From a checkpoint of a small transformer trained on Wikipedia.
Architecture: untied embeddings, attention and MLP in parallel.
Training: a variant of SOAP for these matrices, 7703 steps.
Each number is 128 + 32 x the weight over its row's rms, rounded and kept within 0 to 255. Layers, rows and columns count from 0. The size above them is the row's rms in percent of the matrix's.

# layer 4 MLP down, 256x1024, rms 0.459, rows 205-253, columns 512-575
size [ 99 101  98  97 102  95  94 100  99  98  99  99 103 102  97 100 100  98 100 100 103  92 105  98  98  98  97  99  99  96 101 100  98 103 100 101 103 101 106  97 100 104  98 108  99 101  95  96 101]
[[115 200 130 145 198 147 150 129 239 116  90  99 173 130 196  55 106 143 188 177 161 175 146  76 136 150 110  69 118 114 142 153 136 113  60 103  83  86  99 137 181 145 146 139 139 161 167 185 111 127  61 117 114 154 112 121 146 158 174 177 161 127 127 138]
 [127 117 104 102  84 146 169 123 124  52 145 150  57 160 106 157 108 108 117 168 109 103 153 164 174 144 132 159 174  67 115 121 108 152 138 155 201 103 160 135 101 131  75  42  99  97 126  83 106 101  85 135  91 141 134 166  29 131  76 135 149 161 100 171]
 [152 130 108 129 137 152 174  94 130 118 116 135 172 147  86 127  71 110 152 162 133 164  88 199 108 157  96 147 104 164  86 111 141 162 107 150 136 118 154 133 144 150 147 142  58 163 109 172  67  95 122 135 100 164 138  95 130  35 121 203  99  92 148 171]
 [172 164 152 141 140 122 176  99 125 117 117 125 105  97 160 125 144 136 169 182 134  91 105 126 150 146 186 109 101 134 131 120 131  80 114  71 101  93 179 136  92 177 138 109 195 160  99 134  44 140 136 168 164 117 143 164 115  76 140 110 155 143 129 106]
 [153 164 111 108 154  89 179 118 150 142 116 104  95 151 105 174  86 155  83 111 141 135 165 147  79 164 105 126 131 122  46 122 184  98 132 132  90 116 144 120 143 139 128 133 101 166 150 163  84 118 105 130 148  69  86 107 152 133 137 234 147 141  56 133]
 [136 128  99 140 135 140 122 209  87 135 137 124  96 149 145 122  84 183 173 128 151 149 155 129  83  82 102 142 137  59 144 106  91 107  81  79  77  85  80  74 145 115 118 101 185 109 134 105 159 143 169 117 138 126 113  43  52 178 175 191 138  93 104 117]
 [139 137  82 165 140 171 139 105 172  61 127 149 109 169 164 172 152  98 139  74 134  71 108  64 129 112 140  97 214 150 152  88 197 162 136 167 113 144 136 111 144 171 136 120 136 130 155 143 175 165  93 160 144 101 109 130  93  53 119  96 162 110 102 100]
 [125 151 103 183 112 110 175 133 141  89 134  89 142  93 178  90 139 200 162  96 171 152  55 101  69 167 153  96 115  84 156 121  95 115 155 132 181 153  89 149 101 116 154  91 142 117 153 164 136  56 143 121  92 103 121 118 124  97 123 120 137 113 114 105]
 [ 51 116 180 122 120 126  75 143 111  74 154 128 130  79 154  96 161 167 144 165 241 110 109 114 110 120 111 158 163  45 147 122 162 150 122 143 191 123 151 139 135  94  53  88 105  89 121 189 131 206 116 150 110 131 106  59 131 139 138 149 120 128 121 128]
 [160 139 103  85 136 139 146 118 206 102 105 162 118 102  92 139 194 127  88  91 169 109 143 108 123 129 132 126 192  79  74 134  97 182  97 126 142 116 106 144  94 128 180 148  74 100 147 118 134 158 132  65 148 190 155 117 124 172 101 176 123 126 155 164]
 [147 112 118 148 129 198 120 102 155 151 146 119 111 114 133 155 134 167 114  57 128 103 213 157 111 130 125 125 126 115  79 105 119 118 104 142 165 162 143 131 141 154 114 152 129 106 124 149 149  73  51  85 115 153  95 154 199 136 164 140 116 101 151 107]
 [134  97 188 160 121 118 133  81 158 104 157 118 113 136 154  78 211 100 117 139 100 178 119 124 139  82  77 141 158 104  71  98 156 140 103 143 114 103 170 151 109 145 159 115  93 106  79  88 140 136 137  84 126 171 113 154 147 122 133 131  86 129  91 137]
 [168 124  92 200 109 162  17 147 204  83 149 174 143 164 184 101 139 138 105 120 133  72 120 142 140  19 151 145 126 107 137 117 127  86 172  95 106 176 139 174 153 185 137 156 147 139 140 112 167 140 127  98 161 151  95 179 107 159 128 115 157 101 123 113]
 [ 98 104 126  87  68 116 125 161 137 102 110 172 117 114 106  86 128  35 144 133  85 113 109  96 127 202 111 129 139  54 122 142  90  84 172 186 167 143 143 135 100 126 154 163 130  81 111 113 144 166 154 127 114 101 153 110 114  92 113  91 160 135 116 156]
 [152 128 145  86 132 161  99 138 110 144 107 144 129 178 135 118 119 171 126 148 146 115 151 138 114 167 123 122 167 122 118 118 158  86 113 162 146 176 103 129 100 172 119 112 134  99 143 143 171 137 148 127 111 159 123  88 151 141 110 127 130 112 114 124]
 [141 129 154 134  96 144  66 101 132 110 130 107  91  95 135 159 141  67  96 129 106 122  88 111 136 153 109 129 131  78 167 134 145  51 144 122  87  83 157  93 180 188 148 157 117 152  83  86 160  53 138 131 126 144 118 156 127 123  92 156  97 149 113 139]
 [101 115  84 154 148 136 112 168  99 129 131 153 121 130 136 167 175 178 128 156 126 150 102 198  71 156 105  70 141 117 145 137  80 101 107 133 156 111 131  97 131 169 100 114  99 158 116  87 113 116  50 144  89 141 125  84 169 126 112 168 175 146 125 158]
 [107 124 139 219 156 121 107 102 144 119 140 174 139 151 131 192 121 166 106 123  98 117 160 105 180 104 122 148 138 121  87 111 171  90 151  70 133 119 122 103 162 165  97 118 108 169 135 138 149 149 123 130 119 126 127 173 128 168 128 169 120 126 173 185]
 [ 88 155 112 139 120  98  85 131 106 132 163 109 160  82 111 153 183 147 123  76 107 126 146 200 135 142 164 124 113 146 122 106 197 109 145  94 135  97 106 151 175  76  72 127  82 108 136 130 114 159  63 122 121 134 120 126 103 159  99 111 149 159 156 132]
 [126 182 130  82 111 132 167 188  75  73 102 164 114  96 148 105 132  74 148 123 114 129 129  83  89 163  87  80 109 150 125 170 125  95 143 154  91 134 138 108  94 113  91 146 161 140  74 147 141 158 139 111 129 145  62 128  95  61 133  96 165 142 168 170]
 [128 141 147 148 148 102 122 114 153 180 128 183 157 118 100 115  89 165 181 134 125 130 149 130 136 135 126 164 153 128 140 149 108 149 101 103  77 128 180  83 136 183 126 134 146 150 158 172 145 128 123 236 108 130 170 144 130 111 110 156  92 135 110 118]
 [136  73 106 153  91 134  89 112  66 192 163  98 164 102 114 102  99 110 131 142 104 165  62 155 142 100  97  34 140 128 134 159 140 241 134 144 133 171  89 142  99 101 143  79  89  67 117 149  94 177 116 102  73  94 131 161  78 190 150 145  99  98 137  93]
 [ 46  80 158 102 146 150 116 121 109 160 148 103 102 119 163 106 145 160 101 103 121 159 105 174 111 182 121 156 160 162 146 142 173 132  97 134 121 150 156 175 111 115 169 152 136 142 121  90 178  84  79 135  72 121 128  94 177 147 165 149  77 123 186 120]
 [135 122 130  81 113 145 116 144 166  74 110 102  91 121 105  76 134 145 125 129 117  54  99 115 149  52 111  99  74 255 109 138 151 108  89  72  66 145 161 157 149 118 194 120 135 153 160 127 137  95 124 111 143 110 167 144 164  85 137 144 109 105 143 117]
 [130 150 136  97  86  93 169 155 124  93 152 116 149 145  83  94 111 121 113 155 151  97  98 104 115  91 118 150 117  79 168 191 100 110 147 120 107 123 151 111 189 108 104 154 170 144 101 144 105 173 115 177 130 105 181 133 140 150  64  69 147 154 162 115]
 [139  84 116 135 127 128 142 141 116 178  72 141  93 117  96 126 167 116 194  70  99 157  91 169 138 136 193 110 126 154 123 117 152  73  86 103 144 177 167 171  80  83 106  86 149 139 154  94 108 161 142 107 102 131 131 143 142  42 109  77 120 124 128 137]
 [100 112  87 141 167 123 178 134 106  91  83 130 102 105 139 120 103 119 144 182 152 147  99 109  98 149  95  81 155 126 167 110 119 141 152 107 175 148 118 159 127 110 134 114 133 121  72 134 154 139  73 199 128 113 194 103 145 165 153 176 135 125 190  84]
 [129 118 145 162 168 143 151  94 160  98 102 182 194 147 135  75 158 133 137 145 157 138 108  88 155 193 138 111 156 157 182  89 169 114  51 151 106 139  79 173 111 134  87 136  92 159 121  96 158  99 126 127 145 100 100 124  75 167 109 210 190 102  84  75]
 [125 164 113 170 102 125 144  69 115 149 114  96 155  73 100 180 116 126 176 139 146 105 112 143 105 146 115 129 112 133 109 137 149 119 185  44 173 139 200  62 103 105  83 102 133 110 146 129 126  86 107  97 157 125 119 117 153 163 115 122 134 141 227 158]
 [136 158 151 177 140 146 117 131  86 140 105 126 157 109 188 128 116 171 135 143 101 162  93 153 189 135 167 147 158 152 125  98 112 124 116 150  71 177 168  59 132 123 153 107 132  87 155 124 177 101  91  63 134 113 125 173 112 110  84 114 159 152 135 154]
 [111 134 189 114 119 127 162 150 133  98 133  85 123 136 199  92  20 147  95 163 150  75 175 148 114 130 119 168 152 103 185  90 137  90 152 171 117 134  98 135  99 134 135 129 164 136  72 144 120 168 136 174 156 101 122 139 121 142 173 132 112 189 213 130]
 [115 169 136 144 119 127 132  67 122 189 142  76 122 140 144 175 139 152 172  93 103 128 179 156 129 114 120 112 129 135  98 147 174 156 143 182 155 131 110 146 141 119 131  92 135 169  96 102 117 145 104 187 171  91 126 109 102 182 109 155 163 129 101 133]
 [114 158 117  82 136 147 126 112 115 116 164 135  62 150 121 149 102 142 106 130 167 125 119 101 111 149 103  83 149  65 127 145 131 163 106  73 130 136 135  99 114  79 149  74 129 123 110 170 120 182 139 132 118 130 144 120 167 105 101  80  87 116 125 106]
 [104 131 166 153 171 174 160 131 145 131 109 150 130  82  91 138 170  93 158 113  93 179  39 171 105 155 137 100 148 132 154 143 100 129 114 124 130 168  99 122 114 131  71 137 135 123 121 115 153 110 171 115 158 135 150 209 216 135 124 134 116 134 141  84]
 [124 101  96 172  94 155 147 101 151 131  96 116 110 130 159 160 138 147 127 189 125 144 186 172 108  95 161 108  88 167 149 151 130 187  90  62 143  94 103 205 138 132 113 103 151 115 109 133 123  71 172 151  97 150 108 144 175 120 151 147  91 122 110 150]
 [117 125  66 114 125  81  77 102 156  94  99 101 119 120 176 105 155 147 129 170 189 206 127 115 147 137  92 120 134  98 113 167 151 141 100 122 175 131 110 147 115 160 142 109 125 122 119 132 133  77 114 131  65 134  64 141  53 110 199 177 149 133 141 139]
 [ 84 142 127 113 174 100 125 179 134 113 127 110 123 151 157 125 103 154 155  87 130 117 165 134 140 128 120 126 105 152 109  45 110 174 116 206 164 102 142 185  84 155 162 126 151 145 145  62 112 125 151 128 144 180 141 187 160  87 112 159 123 148 186 108]
 [153 142 111  44 101 118  95 151 141  68 139 110 102 170 134  89 102  95 125 145 136 101 130 163 137  53 131 174 160  92 166 184 134  74  94 185 125  88 132 158  79 122 112 136 137  79  90 167 181 121  72 157 136 149 115 129 153 144 107 163 149 168  87 178]
 [195 163 190  94 107  53 127 106 158 139 116 184 127 147 140 126 128 141 118 141 123 112  60 119 103 152 177 129 171 133 185 104 105 149 150 195 147 197 140 130  90 134 114 138 101 168 137 137 101  64 134 122 133 122 114 107 164  75 132 124 135  81  88 102]
 [ 76 119  80 146 197 127  96 161  54  90 115 134 117 132 126 124  94 141  68 156 136 139 181  99  77  47  91 113 114  96  96 126 113 202  71 109  98 110 133 124 132 107 149  89  98 139 171 161 136 136 138 131 103 167 123  81 121 150 100 102  77 153  77 135]
 [120  68 144  72 107 114  61  92 163 138 118 132 135 126 150 115 139  91 160 180 122 147  97 117 140 159 191 144 154 126 135  96 128 196 134 100 117 167 170 157 136 105  95 130  96  99 145 101  91  84 118 122 185  51 120  99 163  82 111 122 165 136 111 180]
 [110 167 127  72 134 177  97 114  86 142 146 150 152 149 143 131 142 125  99 150 120 184 116  81 141 111 144 125 146  36 124 103  88 112 165 134 146 139 126 189 148 169 112  49 126 125 129 104  69  82 110 118 158 116  81  81 149 174 173 103 180 117 102 117]
 [143 141  93 116  93 128  75  95 132 170 145 119 107 141 127 174  84 122 115 160 120 178 216 154 157 141  71 128 182 142 112 116 151  89 135 119 115 175 115 106 197 115 138  94 139 144  82 146 147 141 109 127  90 137 144 118 165 140 123 151 152 108 169 138]
 [140 128 138 163 135 142 157 133 177 139 119 132 126 140 102 105 128 129 140 171 168 185 166 114 102 141 130 126 110  79 136 104 137 149 108 127  90 128  89  99  91  93 135 127 136 136 139 101 152 125 112 141  96 103 106 113 115 131 147  90 126 107 178 137]
 [126 148 114  91 156  85 151 188 100 101 100 106 143 158 168 179 133 124 118 196 123  71 157 127  92 141 107 103 115 147 168  97 138 131  96  92 127 151 143  92 108 173 112 180 145 115  73  83 169 147 116  62 116  86 151 121 184 182 101  31 116  89 101 147]
 [ 88  87 106 128 142 104  68 162  79 116 115 140 121 114  48 139 106 143 106 155  95 141 103 118 127 104  83  95  82 134 184 162 136 132 104 115 163  99 158 121 131 155 125 114 157 126 126 161 136 125 165 161 110  92 152 152 152 104 169 154 132 180 123 105]
 [128 122  71 133 119 170 139 145  93 115 132 172 100  61 109 190 143 184 107  70 103 220 127 129 108 141 100 151 129 142 158 160 124 134 119 119 100 201 129  91 137 117 139 107 150  89 170 109 116 139 189 112 141  90 183 142 122  70 103 135  85 115 151  82]
 [127 105 110 127 107 167  85 166 127 148 152 102 140 115 107 128 115  68 174 115 125 125  85 121 131  85  79 176 109 128 102 140 108 155 122 160 148 122 121  92 108  60  93 133 118 153 133  80 110 128  79 138  82 145 190 148 123 106 134  85 139  68 104 103]
 [162 141 144 169 121  79 168 113 125 103 108 128  97 144 138 175  78 104 142 152 117  75 137  81 167  84 146 135 119 122 132 123 117 162 146  13  70 177 163 114 155  80 149 104  97 111 153 104 107 183 127 175 121 172 187 166 145  80 168  71  85 106 154  66]]